From a checkpoint of a small transformer trained on Wikipedia.
Size: vocabulary 8192, 2.87M parameters.
Architecture: RMSNorm before each block, rotary positions, no biases in attention or MLP.
Each number is 128 + 24 x the weight over the matrix's rms, rounded and kept within 0 to 255. Layers, rows and columns count from 0. Numbers have three digits each.

# layer 3 attention value, 96x96, rms 0.085, rows 39-95, columns 0-47
148122100111144093145118120117178135131135124133132151124114114194148113053120081144117112110136088140122177117111165135108125126118096132118099
119131100131142132125105124144107101119143126104130127112132101121145135147183120138144166142149116122091121114161146143134119113139118132164125
132112130118132102154121145110132107134146072114112099128114162150146122124093152138161109105103114126112128130129125121143152136143134126138161
156125119131103145151122139111115122123092078155147136108144112132111116123138137102087109141121152135189118126102120105113124141092148133092113
142110174116156114125108150135127143127144154125120121143141155162144123101117136126127110143100126146125127158139187133134130111146154096117126
136136135108181103096130146105133134126142130091167124146170132133127121110063096141103128152147126145137092161129167111125117101133143069135117
114137104125142150116134135115126135109143147123128136139120142140160135122128092130120156145124127134131099128136154132112133107159114103152119
139125104119132141155134154145126138136098132115074116127111116123134095133122132130137102115136114130173107172119102105128122112124138160136143
113142101138113156130116149139142102117142098107160147106127112101134149163179133136142159144129131129085126104132131141140119117138116147163126
127133114097148096142142155142103101116133105116152121113129130113139138122136115138096143144102171140145112131122127120120123135102157121138117
126130145148109132134113113138168138153147128123126110108144061120113107159134166153156107115154113108131147148147097147143107131128109165106122
113145078103129148125118152105110108119108115123107122128105116122143138134147110141144159125148126110143095126130114118117149134141135132164131
127142132119119158180103197104120127119091109154172113121137118073117129181099135109138125120100144125150141135132138118118121145079150133131138
125143148136120163140133108137179157126155156128142151159121176168129131130130112108115132119135098135087161112115127139122141117151096125126133
113131136081157126122118199146112114113134122123111117135121143092153137140139123148158148144107143139098105149157177122138145110111168115166117
123135130156093170091166131122121190114137175148093129169113163167125120134118118111164089131131099143146105131134119123115151141178119131127124
128129182115118128112135135106126110128135151138156160139156144144131157113118144136138151137122134134115124103144151136143125145144165077134143
132114123133137144103138124136093126129116167128091125136126128123140118134144130130177117135144112137117102142149120123139132125163145120152133
108138090118149112114135122106115127111118125106130143138109153149141154108135091147113163140140133130144100112103134125120135112148120102159140
100137177137104174131151160131176174122153139153150118157139124138149127142105119125147110135088113162126162103146161134117129121126126120116129
126124090120150093126114141092134101128118129111112134118117109145129131132161112140136143130164124131145102149098103138135112115135120138147134
131148110130107135077166094098106128118114134117144155148135127150114133085110088125086136151161144133186087129094116111115135124152119090128113
130129124119165090118155132121096091125085090117124111120112127073095139132113120134113143121147152123131106135124111112118133156072134142135130
159114165148130096134142101148127150141145117135133129112153134152106109107135159118106099133136143125131147125115129129138118141133129117087124
146091152112124100122129135102129115139080090166133117105137150133118169101127180108103087122093159135155119110092112094128140193112168117107135
122170113095087151115099094130074101117166084110118126132100097127137160082132145131160087175114157127145123129154149123122135155125134161101160
175142105166115105113140114119115130133099130153173115131123160135121103151126105116071140115115137100155120158137102118123116132097127087138109
095115121153125095147171146093134167141097137144116133130117202127161119164104131113119131144143130148133152103138165124128119081135115120119106
106152130089119076133212146170110141140167075159053081113146132108152117111126136150142103181136121133117140142127203138133148121132112076164143
144177146145102145093076096095130131129142190113131128139099085175122122095154159114075123112152116100172119180089080100121114126149111154117142
112133128171113073146167134130158151147094132160115130142107140148135087156108125150067112154161123123147179104142200106125095104108089124134121
081097110084118150166145102134119122124123109080158131127129164123142149146126124107205117139117157155089152091136155150136142090084160145134122
151080126154119120143086144148131078112138070123178149089141105112120131098163132168123132159144163109092079068202128139137114150099160126106134
135063157153137126153115124120107064116123119123160122127161129145125166160195116118160163124064172134113152116156102134136140124089159117122101
098156135100137155112107081128109156123141140116093135154090113136127165169119147090147097082115124145179160159054096110116145113155103156120101
109091127103154109143152170130157137125123105129115137106156181105135107158103087136147145135144118172095124092184156156136139125152139119130126
163155125071125188108104100137115122118183139111122134112135088113109147086137133113161118131111116129110095169109070153119151187155144142131182
120174146102138152121126077169113150138167115121095091156124073142131106110122195118146080112121105107142129135058125123121122146137104146153149
162147144107116135105102167146116077125153122114120112095137042117101162069168123164095142140139149100144094191116099109136158185129143131147173
107180102044083172096154105145081152126186138108084127122080149104154149105090127091165085156142119158151177140117139130113156127151112137144157
084156150112146146114159137048124176124114156110087116146171153128142131140115142087156147093104103158118110157113110140121139100156127147077137
149128129120127137124074119204153094119166091169119168138134105145129092102098131153148087148142119110143154087128121140126114197133137100127099
125149121120099178095045135122157104110162136125154157133117095187151133072136178102150102128131131088147118140088067117129116143120149172077107
103149101136119137120152138035147166145083152127122052117124129122113115128116121144131154156102157139112088177109151115118163137120152120090165
150141106136154106111157126140142174142099120176108106135116119115108124168077139177108101115128112117129137127122161127112113151134082129123144
101096142137126125152121059154062121121109132102123153166069108136100177162133116103123112105102158143145196099113112118126128096118106143178124
122036151133142116159138107185129094122131114129137132124140101136078142158143110165178132138096153132071136081159142162130119174098146147134155
141135098105118098131190108217135096137160129149112125089105168103124156135141095175132098164159145145140183097165165135125153137123115067156128
118125126118129134124087124088119130116096098146128138149115111150130145111088118107136107113089138087142086162085081116129137167104135127080113
143114122122122090153178138186133098126149085177108132102147142126125093106107120134141103178144139105127117076162128148130118190118122053136117
114168106129177134055111151104156128132114134100089118110118122103129218156138091202111144085125130151167172135145142107125157071168093123084081
157058152148137103169093150117089086126107172120103151123128109096142167092145074120098180151149138119106125123179160127134112140165131115156131
069097143139096063165147103162139124127171091133152126121128106169132137194201167155155117153137191153131156080131168132136139103083135156136135
101080148096099134140099143142157129115171102145160184127114138163113117109119116107154118153166126143129150079147108146134123156123133141138150
136157135125161132141149126158066100135120100087084101109132108072172189091167159157142115128117119136106134148106181093137148072134102112160088
106121119151115136143129099078166151130115135134118137152131177165160081144095140100134131132150099147107148088164145132119115100135128150095113
106092103090142168140176138105118117126090140087144115111146159107118173147126095140197169117094157137088138105151137150129156109122160129105127
# layer 3 attention output (transposed), 96x96, rms 0.0853, rows 39-95, columns 0-47
126124102138132104127123082104166118153137121114144113132166126124079160174106152095140103117108173103151130106112131171161145135110104092135166
125156108106135137140149143125122109063122104142126126158158144132139100126126110139128137123105133128107111130111144139129144090127123104147090
126106144109104125114146126134135151115151179133145118139143099114104140107137156101121132141148137106144123084141114116157117137110132109111132
109152125147127156126089100133135170169146129113112132106096124136123165140114137114112123132155108151109138157123112118092136157126132157128157
119145071156107164126123133123119130147156138137123158101129144093118133132136148098161123090135150089103145116125139119157149090132082146126112
105133130198115136139150147103119140154174105154114140127123160103100099142124132128198116065123150111091127126136148109096145091153084152160128
114155122129139121105147135116103126097117115130129141143136164129103082156130116117175136108120145137078135130117154100117136087116111129145123
111122112124127165107135134130150160109132138166137111141129111120152148129139149053135140147137159083116122099113112145116105133122156137129118
124159138094139155143153124124113128073103105119109126126137136149154094102128108154114130147120113158110106149096142130120140113105154091135122
133162119138107184127098120106134163108148101141093133123108140148108104131125127094158128150136112137078126120122140097098163123128116143157143
126101124123143135157149096160140113171140122142129101145138110131172172095135122172103130109108130097166127139130113166142137149143167099119095
119144130106133126110135138132126120060117120150148130168138148129127095130148105090128154135136117135100118119125138133087102105089119134144112
109153132146104159106130076157144169168106127124146108122111141167118085142132133159107120111136136128087110155143128101074071137122157130097151
121101144103131097110123133127110116135101137102122140090136129105145113115106124169143142121120137146174143157119145111183099122132133113112147
114159077119096181122139147119134159081131117140114130114131148111117093139143134073155134118136154107081123107116149113121124072109106135139108
103103130115157066099147153128124111148090169130157139141112125100131113137160087100134163119137143112154163132113130135140083129099127134100154
151164143141110124128110140140091118133167106133133159110111177139106129123142100145120128090153101166125124155122142094122144111124094145134127
125130104116127122127138165121139129102124140140142143143128131100152146110164118088110159130150147089125123094113116152129127106121131137132106
143134153129131108111142152106106110068124117134143146140131154130101083139123125095151131136116113156095127115131146118111126111117097130146130
104132110132120115120158089152116133185110148100134144103095166133104090148137107157156144103115142123116140158120160103141112132130146125107142
143119149130157155129146132109125133074154116141128124146141122127150129114127131104116120135121120129124117088116107166104150120106130125143110
122139177166148096129130146116107120122152106143136152146099162131090106149133106112162125117134093168112149140121129109078153136132119162141149
154127149142109152155085161119149147104135121134128101138137122142127116132103138097096105159134118142125106099152129129095122146132124143130147
138105124152122122141104119124133124191158133122112119109121092116136196119110143148121097133134130126157135136136109132160149174158123131126136
141120133133089112130075104129140141170129154107143145112094103132102175088150118112069139152183102150147129124167087147107112184108134162115161
139136165112135144124099087136157143162141136113124150092124119157113128103124110139144138156080122126159121104118128107138107154126120130132146
144108122118117154142136123113171146163142157109143141121152102130125145129116145124113088083175126131102085102151151113085198063138145124143110
133136109098113157122144165164135168172112090149111119161114092153163094099122153138127122095142118122126116124123104183130149131112147137157131
105115123124123136146148100134114129153172132138147119085093121193123169127108134123166134152128150140169099119126081176152185130136134174097094
119107138146135105125138151110175122103148136128139156094155171128113174171106106161113136087118097157096185147120169099110098124111111087142130
141102091116143170129164163134161201152121098151112102144135110155170113111139151126121113101112106143109118137123089161134155118134160107139149
148126163104127132136097128134111132179105099120103142166100092127134067067136132148128125152119145073160103103131102151141130140136132151123126
125168128119120160133090086106115147080101170122094136146129121124147133084158123100123123191121103143127104128132104120122111133142137140155171
140142117131121133131060103129136168134116153095115151154131110088149064079123135129123105122178114109150087097152137106094147133102118189098146
136086134138130115135155145130146110182111118129153126121146153105098112148106128177129147095118137105114141141117154091148108135118134106095111
111179111136120130132126135169072124107110118144115102144116112123144117120153136102130133170130148136154117131105083185147099151142132150140130
110125177163139070130117112120103065086139159118154130094128163110089172167118097138143140154108171118143148110133146103133111141133110122128101
084065151159118093149135140093148108129134141110156120107134175120081154174113121169151158130107138090114143146138111119145109125135128093096113
136136143140143117125118072105115106075171173125145150074139173132097186138115090114122122139119138180133155134138147083125125126140125123103114
154112187136156110131163128150142094196132101129118130084118124145125147142101130144137145129093154117161152115109123121187111165125148133127118
087169136129081084124118147166122095122149107133153130118105155131116118169146113134141174117140149100163161121093167176105107150110114139142075
118122124117161155103160115144096111114095116117128106111153122140123171136159147130127098171127088157113093155137107117139088130122134088117204
142138178073127131095145101133131092101111115109120174138138137156118171127133106158100132122126073137125125149135208104122066133112116076159159
158159153095093113098102127185120128161187078150148145091102114153119110106096089109148119067128138123172142083130128175122194085120130157162096
108098116152121134147145138124136118113130122147163054134147139126126138162127123112144131129110156130104092120133093125139162102153159100127083
141076122165152147138129162104165161179083125134106126127148136096125041118109134157115148125124119112110143135124111071139132143125156130068151
094127119170139098139094166101110168087088156117112099138118145070149066106155126103136138186114124103136119120130056140151082133141131162093143
152106095162169143149144136131114163174129098122109131098117101118154135104107142121140111162103116169127082135127054112177118127134159162122153
134141160087097132103141093137116101150132139120151162111153145144087107121133128137121132097139114131139106089129188125083154110116155113121120
088128121136142147122131127119094152129112149122125125109128111138126160119156155111142107176144116137123065116131059185139141128137171149137176
162139068122138138145141091149118133138166096134139122117160136121144117141110109114117157136114096206131153174086164051137080146111133149111109
114173086166174148102095150118115155085137147133120130129143132113174098138108131106121105141140127195124167108125106131097120178109103155105171
153103124118122174156125166127127229153081111138081113166106131115161070053113110145129123141097089093144109164150082139168100128137116153104136
120120158162145111124156147151082138110067138134076115146152159093154136126141125131108152177103135110148132150101104137146052190116135132116156
141117102121129166138100054100138105162181131137163148128106113190108131123101128149154128129136143155132126119150127066118175144113099140098099
125149133103117133098135186189140157134106079128114118144113093137169104121142124140132133114132101123140130123110104177120096136107123108176153
132160143128118103119061114135095124154144107110109139143100114088131074087151110111132131145130155116167124101110109149140127145124149183118106
# layer 3 attention query, 96x96, rms 0.106, rows 64-95, columns 0-47
195124121128182116134116130098111136126130058096192171106123195142108112076081117115108127112098149143148063163091126111132108195166079083108123
156100165159091132132145114161142144108149134102162151089096127178113128090144121170133164115182146119150101110126100151154147219167155141126212
148152161159099094130170112146142132125118128117157133095082141168103122117154131117109154102142140122102107167130100136142132175115118148155174
139109112111145127128125170159124108108117143116138114170171112140113139169102135133128114150115130104126140082135136113115133130145130100099100
161099132147149108118133157136119109137131109156141125170192103141134158120105129135087105177092146105148158105123164089136132131143151087092084
080170143124090147161115130098143135113098147101120136071088151119129133145143124120168138079181140138119098126144097184124109151114098168146144
166074139162121086110115135117128122151138139166142118154161109163133123091138144109106119151079120128152131119111122088098138136120170132084114
094101155093136154093115100118063173125174135132157150166113093135090107129098108145164122126193102137156175173123118169111127113163138126153160
181161116137108160210079117129164077175104086105095144057139087145148168089172179123101109142117150138136089087131103120149121177144151136062113
131157136126134151078127131115100115083124128124147137137137144110071128160120092110126162133121141122090116111149155106099175093131136119179135
066125152113130093113126125141075121091148143105111117136109133084129115125128088115133143142139152105126149144139130143122128101111102121192139
136109134155095097145115108090146073080083151162121147102153139121094135143163151081116116092101130107118165112111123135062147142108138126089134
148134123137129151128185156143167114174130137154133118162122122165145123121150164148118124120134086175108120150162137093138136125125131116127107
115101085123130141143190149144200172145137125140117101154124119173155128132130156144114124105125092173095132167154148098128148100129158129112124
085144110126120105118151138169181116093124127135144101109134140134115168138140115112141132111111127124084113138154147126129147126094138130179133
134111109136147143166167136124174123152124120121126122144121135158145125131132165157107115106140091167126127138140133103139147120146134098097122
148102106144139108132193174146114117175138123148108092173168093122103145133125142167138123110111116081091120116144159106157099120117118114112116
170167135116145145120160090107118129111111085138129223088107151092114090090112134134123107122171102181139104182139125149132093172157097121134145
131119117122145150117121120066128164144157115172127179151129153122169089109104141134109095131152098148174156191115145131119101085160131107154104
099152134107111137157102118155126114113121147076114107096092114137123133146143140124174158093152123143108111091141073167125143180115103147116163
102169122108116148160106152138125096112087163069118097088099127154141135162140135113184140090162133124097103102155069161129135180124095137104122
125181127109149188133125119134119085176121106084155145125117133117088146093097094157141168126099153090130074088090153093166147097129113123159120
152061127130144110078128108123134186117170119187163123176136125142150125154107125110070114129099128116131197155113152082087145114154152112116139
085151136123116132154127116144145119110142120085100126102109149101135126130148112137144134118161142130103124133146116161175114128110095139162115
135074133122129093129125121108124120158143158159154127172130122159162105108114146143120100127110098126181175145105105115114126153138139118077131
136154122153124131176126157150142103153103112114070109102148082129160140086163191139077110155125131166133126142175132107154115129109145115104109
126184153162121155171118125147092111207179101043127107097091133116164150108141121119146156150158140142117093072149115167232084142136102158148121
094142140119147094122151122119077104171167119077152096158124132099135136130111085125120140154129140081112139106141144094154131106148092107177129
113084090118142126117181157134163192136123134153111110168123147151155109119109131163124116123125080179111109182151139120118130114140121121129116
175091121125136142195147097097231115143112122133141152089123135171142149141154172119085117071110141117128146127084111119118162166143163115070165
164115128136126164144181135131203153163123124166157152137115122184125122121134161161129131102155097145125128150136141122134140131152145128110129
162135129133139169136120128133141156164131108139136157137121086145135118106118163178127112140146109142167112140125128131137102142157132132091114
# layer 3 attention key, 96x96, rms 0.105, rows 64-95, columns 0-47
142133094098122096089152119144138118128147070131068161091088104132168122133123131119122089124125126209104142136138114144126157115159157123164105
098138099102141142119137107120142156114166098124069157105119093137144108147083134152111097140127123170134144135120120113148144101117161139157114
140146111119082099113091171105120095128118115104091115111133103105183170104139157132116124173128146156139134115090129110149154110128098131110080
100099128127180171148156117105100153102143149132161118155115181140107105171087102112157148113111132122102135123113103137109137090143147123145145
104094136137175164140157132110116148100146159133164125153107185134120087173088100100144156112114123117102134134121099146089132105142135123147161
137162119110080103109113133149136095164116095118104119116168086097142169082157140149124108129134130136151118114120158110172121146098112120124091
117097139114164145119177127108138149117142182129170128121051174145127078181105130071135125086159086096101138160113072137077139136132111147117159
124131124155119126107095119118099131086114087165097125113157125105120130108135091157123140108095155131131120148149162117104146122165146122127124
115131167103068158086163196093154133197155170155145156161092127162159051122119153086118144106155088095128126167116090095114130160124121150148137
124088086162165097108110102137144144069109115124130117098144150137144114152122114130122085117123143168131117119133131155097102095108136119131125
129134117149075125150097119151112083153131096041108102106138141109176183072148146140092109151139145185162084089160146182234082164075106156134125
140110149126128092102150145138122142118121123147149120111115152108138105139128126106120130103146084102124117130122121141087136137116120152118148
144114149119164151114153133131136104216139157159170137169141125100085122144131119150140144115138102109093138143150125116148122119129150115117157
149081133108127127163126126135115101178135143127129130111155105109145147113150158132156103128148107087105146129129115119136135089109171144091171
126087115143115070141126101143148100097089127080105134096138143106152161123154162083131114131136156133136136090110114161161113130112131152108133
129134158104140145106138148111123144169173150165173152161142127124111129136120140146134155132139093115106116153142122103124141107141173126120164
086109097102121124150096102105156130121118139131099151168123159071162128146065164152106098142094058185098210097109139099108140084102133164126148
119125130116097088122078176098134109125134132109084108123141090124198133100136142146116135179166128126129130104091123110128134120136129121068117
183138115114106104116136101175132111136075104133176142127135105099099137109149147145109104114138105107115097136142158142133117173105114133107142
169113099117105109098125166106106095131144129126076126154147128124213101135123138156089123189129125140133153125105143086129147112138108106144086
183098101117113111104150170130117113152166099156082154141162139137180107102119161173058112134125087122149184124112124088125134129147117102148111
076163133159120152115088081124133179124106133135155134139098115158093150166133095090148162152089164205125105138169121151149124135123119163156117
127098136135170116135135121111105146114148144149151129113129159122131096137122138124136110120126123116092146132113132149068137102141151111113151
132158116128075132130107135153137096150110110100100123135136085119134178102138126153122143149135141142168115116145143111198123161107111140135103
115135182111131118142167146099096156133160151182156135161115138124095103135128137138145163117116086068095172142111132114057163123149154125114172
100106135116081138087184172134128092189126169136150142180113143126152103095097145138111126097159082081120112146143119118170114165090119134128151
116162117121097152132115132129147116164127138112111131153118113139136148126128123126130135148124136142153121129139133113174118155128109124154098
088123116161118150178118126112111148195147169089139125180133140136183145134098147143077124164126113188137117118188154162214081139122120117149150
164128129086146174150114107147088089162153115109130110134158106102100159115137143164145113132146131150120157125117097125160145091153168124108163
132122196116124111131126180086151172147153122189156137095127114116147110140164167107142174127132084092116121146130135103056146115126156158100151
147120164124120131114124126124129123174150125174138120125139086112117102130153119129168166132119143085121138148128140099097148088150139144108131
125163140124113178117128144109129120159143124181134141156119096136087102114109100164138158133107147095125139160129135071117150118164127120149109
# layer 3 MLP gate, 192x96, rms 0.0534, rows 0-34, columns 0-47
096122116137152122145102123117037109109135111149124168130130111182076164179136095131163139195109147077143165125118166107135139107150132106132146
137160133130141137135115104106124102137153176104142130098135144100111151142110151138132081102124142127181131106125106112146128109153131133110115
120147111107121148129145093139158144110086109154089115142109092168131081163128130137104113148137124160117173135111112149106126149138148102117109
190130132076140134106163126111120118116144126149099155139124141126119119168102128120115137104130158131125137142114105098129106127110081116159122
154127133108118090117124132110179122148119126109124086109105152133152159119155105142147120194149149128137112132134104130117128150159165158133157
145100124144094120132113175143124140147155169074132116114135107125102139105102167134165108141091121131087103074126087129101132143128144089102112
138083130107098130170164109157166123126092125114172122139115203112130150112164124148087093150126097113107077129141153098159099121077151094137135
144118087151133160131115088126110141138124068119138137146098120154134090159113085122158135119148039176136183121127102123111138146123108100138108
105141109143127125102126145163144116123114112109169127134109080132137136134090171126090126131152121147140161147099134138128135112117111141113100
154181119115114148129138134112076132123123135097139136129096127126100119098109081082136151095158123100113129143101140113126134106150102138116124
122162140108118167162105082134108074143156131123098118123124121124127093114142097142122119165118139122092153133132157103124082126121116141136129
167088108096144110152091148122116175125180149130103128122140155109144129126092088143132095139097113196097158144153089131149115146150120130089149
174121106166158134084119167138158155141115142103149089091127107130122112117116131134129150117120162116137150080095104111131108083115159085093109
134151120097097091104176112140134129151140112141145137155127094176151136082085089131114171130127128147102106131138142153144139119159096149104139
106090134162156139158132139132160162125180125128127136095142094164104115129114104117130113138103071108111188124110136113094143126145113135120110
153136109140157097132114085138103095119135095163120141121151108108154115139127119136127114110139125190159135153167146122122121134149134120107165
107148146158102089129132138099145165146158162144128143116148171120113121137167097113114118175090126099114105141102115142107112167135146148115125
127092108105085130110179092144175154127179115133136124102123118090108082146115096115087164114106122139125168122106145116135126141115117142128199
113118121128101092100133121102178116148097151091120146159145160103150121081148145107140111146138112122128102131143111134144142118089166133130179
119118115167127123088114145116106108115135119106130096136106114117090144103054121127133136136136114127131093132132148136124149138134131123130094
115149137148114139085088160126124104120134195171104128127143113119109086140182173120127095162139145110117113113096118120140117177107126117130162
105184099130087152116145149118146118123130090126157164147126108123116145138126116134137095158128150124083105127117126096089133157123141140127137
137131160111133158158150153177125093137126149150139107146104142126119127114089098157111091083155144089109094106113108157132151149147135142123074
126137094127113103143122151134132109136100109167145145092135139126142127137087161136131107132114127113130103171127105124145133111150153139134124
127101139107128104124107150130100119103071147146147186135127139127121114139091157145129125150116128126122150147088130098132121111110135113087128
113144119123121143127131125131121157126075129115139106147118129087163133163155124124132129153163117088141126103107162138108138118134134143184120
123068132074143157122130097129118121138095115126119154131172101100109110126113101096131108144131123188134149141129099120137115119110155127116176
125170113144131145082102101102172066123110123136145073113125111154113141130113145085093121133097098145148121105155140106134138106126146108137099
133150128107127145142104182137102180146130127123120133146107137156161090170102089155135122127104114129117139151149159140137141156124143144093144
097154114120130121059104077140157152111152115157139143116124113111139112106093135130110119088117133149153116151130124101147120100165116120086143
122142087123095119149136127149091113138166154124135136115131112136126054133115108124141111170088085130114136091129122131177124084104131124113130
102138085164144081109079092129098103115091116153130170128146132127125114134157145131120138114141093133117165138083139136127141108111115148117085
171122131136112096115141169141121127135141111100119137135128132147166152107148120156156134133067117172121127172149146124156141128174133142180135
097116117120112121172097129092152159128117104149113128101161115126117120138124149095128098094136131107138123155111110092142117120087164142123137
120119124147137158170104092150153096106151112134142128117118138149126149115159086140120109073090116136126086121111130131136165182158131136114115
# layer 3 MLP up, 192x96, rms 0.0529, rows 0-34, columns 0-47
160133152122170157146141148091164123138165131139154083129089097176122128104094154115152144114081098135132127134118120147137163126113116098185106
086089123095100121129095177147179141111110119135100099166118100103071111140085123142123155112145128130168092119124110120134139120129122094134136
127093152106145119164125106153132124130144135142146113098113143086162113090133159153148125134131089129126164140118142103133133107144105101131122
140159148138140075120059188140132166147109127144113112130114142087108118114119165136153125141173142138101156121120110139127129151120114131078121
122152149094164113163156067131122138134111170130130119123117112135139176122122108101130116131168140110103071138147090143164099111093133134113135
113136122152137119110091114140123112141118114113147134109129115163156112117093128068100153143140110131139112116155151125118094186160082187090179
108153128183158124151104120139078083138149139133162125114107123111099110115119139136151106121104141111141140120149131113119138139141094145201099
133130125087134083107129095172143135122090089155109134112152073113107108148161072090118094145105151156080114122121141137098092128183119133075131
142148119152136173133145122095130144124121151127109105152151099148145117122113122139173116146129117089151124092118110123093119153146121114164127
131112146158113132134138103144136154125109125131133123162122102136151161173102110179131097117110092112118097149197122155160112173109146126115117
131126097153127142103084213160148165148157155110115101105159135086072107105127132128093087148122134099101119106125146145142113144173141168153124
139100151111163096109109146171141118121088077147103122102079159150158106115163112155139131154096149127095154146128096131095113127119126108132125
162150090127147108123087150108128124135125145152105139113127113104140145100119173118125130152142129119160103167137088116101101133121117144139153
158127088147118123081146101154100133140153154115128160134157130112103072138092126093150100106123150132166130178125123118099077142162101082140144
171122115146140124138124072097143165153110156156116122102127158136165136118142138111093124124142091118114173106142116178113146103139101114092152
154134131139123100084105134111142135129126116123167127106142126142136099125108147118105112152121115170130128121118145126139148134154146115080107
104093060101110123122093098125100117142136125107136101094111131144104141102133153148102104105095144111178144169124118150128122131140174130093052
133104149161124143172137136159133114149115153076068135109120143155124115110167120152102122132116134119108129154148135088134150102127120133163115
137170127133156122111119106149121176141181124119112118119098121127143103183105123101091123167147129141125117144107136126129132124131124130159206
179144153093113113154115140162181150142154098182137134148122132140128123119149142129132128118163100097119109123097153148145112129114111095149156
105135111091085124110120177092104105161107126097107105143154189147065157138143092093114147126099105119092153146135112129130124125123113161093116
125143137119172154159125105124135122134082129169092112156156130100169109155117165165109119130171098148110118112118153138132123174134134139129177
124143118126139096178164151127124144159176131175180101088122135135134088118119130157147123096114142142141085162144083120138116123096139133156127
118161133154148143140120168117181145126135101154086115126178090135124145108172145106119122159126117104091114129131096134121128134147155084113161
140101109156101127127097128148158099157113107087191101145157139114143156150114123136071120097174097136118120116121125141103120102126098147084106
137162161111163134155098107111116104124077133134128123111117138118101106149126092155125133161129153105138129119127119103109137121143118161132084
154107112116102139103090131129164115141110122160193116134140176143118090119109121122146133146145163132137176104162127097105139108128129073169144
127151119159148127155126172072120102152138094119140081122096060190127131183089147133147164153126125140112114175109100121133124150141044139174130
134121118148150105131144125125119117150084119147110140118123163102102108148129121119134134119118150104141163163172127140121120130140169092191102
133144154134133096138141118147141138124110175096100105133117102110122118110107129118150110126165133138113155102069110134108131123106110122088079
095118109135142143081142129100128142150118151135115120143136143134121135123105155143141111131089140083146165081084125148103113104168084100148117
117154122130116108159093110132128093115080140143101120117116125151116143151136123128149098143099153091121129114105114110092125178110124154123139
148122111158158110113124116096178115169087142157134104149120114118114119147109119114132123182114133128138091161092130153130126134128168131144099
139195172163115145081143156119136127110154153095115118150166123143175109121110117133139136121109120107109098131100123119154114121136148139144139
157099106120140165141103127137177127091154149127108110149135141160140182100133148080085129124161147107120094128088123145141134137152115146088135
# layer 3 MLP down (transposed), 192x96, rms 0.0551, rows 0-33, columns 0-47
123096159167172131142104134086099164149148130194122108166158105202146114129134111136106144158126161115192139129117119138130114112114135115131136
117132144182117143105116150133112098063161120133151141154125073090154140138097139115157135124096131153106157097165116102110090123114133145151110
134139126153117120131136120125121095112098147088112120148145135112098132178127079148143089118120151128113140155150137097123143125160110127105122
147139130143109141154124082143110135088157117170096114142108099108120134171145126117152166119114131159084145157138096088159074123149116140179113
115122104132117116115152145172100143210165111125158154120105128125178115125139108110139123174116147083106104148122115141124116134124146135081120
071132173121172125145108112137130124158120114123092139166092129140162133113097121075191090166111107111104148103137092097149139109106115177129153
122145125145113140160113134134152075127111136133133136140150147130158182125135135098170105127122089139128141118066171131115142143147120109116149
152114173069071121125135156087070156156105088115159095121176113127091129132119127111131163108135134093105173107132180159096122104116096171153120
142150105138141131147136135124159162189124135124074119163148152102142094120134102123101136129094155141107140140147131106131160145129131136159148
141126118135161135107133140126139175087128111124139088121134114101148098132127153090153126099153136127107136143099118076112150132102125121160116
174117125111148138105102152135117189129158124105117118079121105150117123102080107146139108110095075143111138080108103137132114110135128117149122
140118122127101098130102128138153123098164136134122124160135138120156098171156121100125139094071116164096135097130130127095097131130113083103120
101161109121138162124134120113162099116128129165135078140118129132135104116139164109135132132121104134144151123144153061124153107094113176139108
142109114085108124133126114130147170119162058161170174143085155098135123111148101117140147141108099112137124124145141141142157096131092135179142
141120112149118145142104089122138148143096114149158148173164120137171121109155155119125142140094167120110129163162105119149107157126134161101124
148124145103127157116129132141154150149125113115166105110106144141152134085127162100160108149124107104127169104128151114157168091122093116114142
136109149136135187182134157119105138083147078107116133146114128109130101145143118121142145111109105170102108098123163118132124123139146122136145
135117088132126119104098114114142147149136133132135101130109117109132130136125119112144148122158152166081120103151150112167139111108158126143125
129138138098113115140128120161149137134149116133091130109079150110087154136109106152101138152159123113119131160110167120151098126114137176165120
162112123091145126112085133126184099156121150084143120134115134108116114153156079100145139103074126127139141062145124123131125149136110122128139
122161155127097133147101136126121138174119110099101135154075120187113077150123104168122092106136134080146122095101145152159149139125158125071085
123061115149124137157145095144159102168152137101118130116129104128141137075138173126128135151099143131122128153117167160123128109138134152091142
165154092133146188089156132138129157114143112042122130109122148131131141157102125166141147181159147164113120121124147159095147127105134139112166
105126155145142136146160136151113134127152147092103128117141114150103120148132130073126144123120115110101102139147138134130112128123133135171143
127136144112120145089121137138128098208152116147099144127144134156131116107168121123136129117133116106127132096168124129111103120131100112106147
147115099122129131120158123167154122136123110125140103075166156136092142137105118137123117126093116128129109144116113141143151111115140141123159
134122169131124119106099094129143114131106136134132116130178113165113126153100139169122090119085121099121146162141070166139080127095115103155137
160161075132095133145127103158115124170125167112104151117130121147112145110109142170096160154120127103164185134116138164103110098140137109098156
138093131139106132094114105116137129132104138190131114154098114108090109064165132142147136111123120097100087151138144147154135107119145127141129
150094135130095084135116108139178150112142139124130132172102138133114086126150096110139134078126112134085140107110118095135100125108105108091158
117078094178166102127157093147091151116165117113175151113119090192112158115149086117115133142149132116134136122107095166135136124158143140116118
156112105094088114135137107114108146134119110098115134096141138109094159103142122140134100131118125156155169150149142092136166131117091105124122
125126139143158107151110120114129142114165166144130148149155111153131120103134135144105101126094120140125143126153156177146099112121160134095137
164126147131095148138127110126156129095115123184123128143102115114133112186108120151127115132137100174135097120099124129134118113117132111113125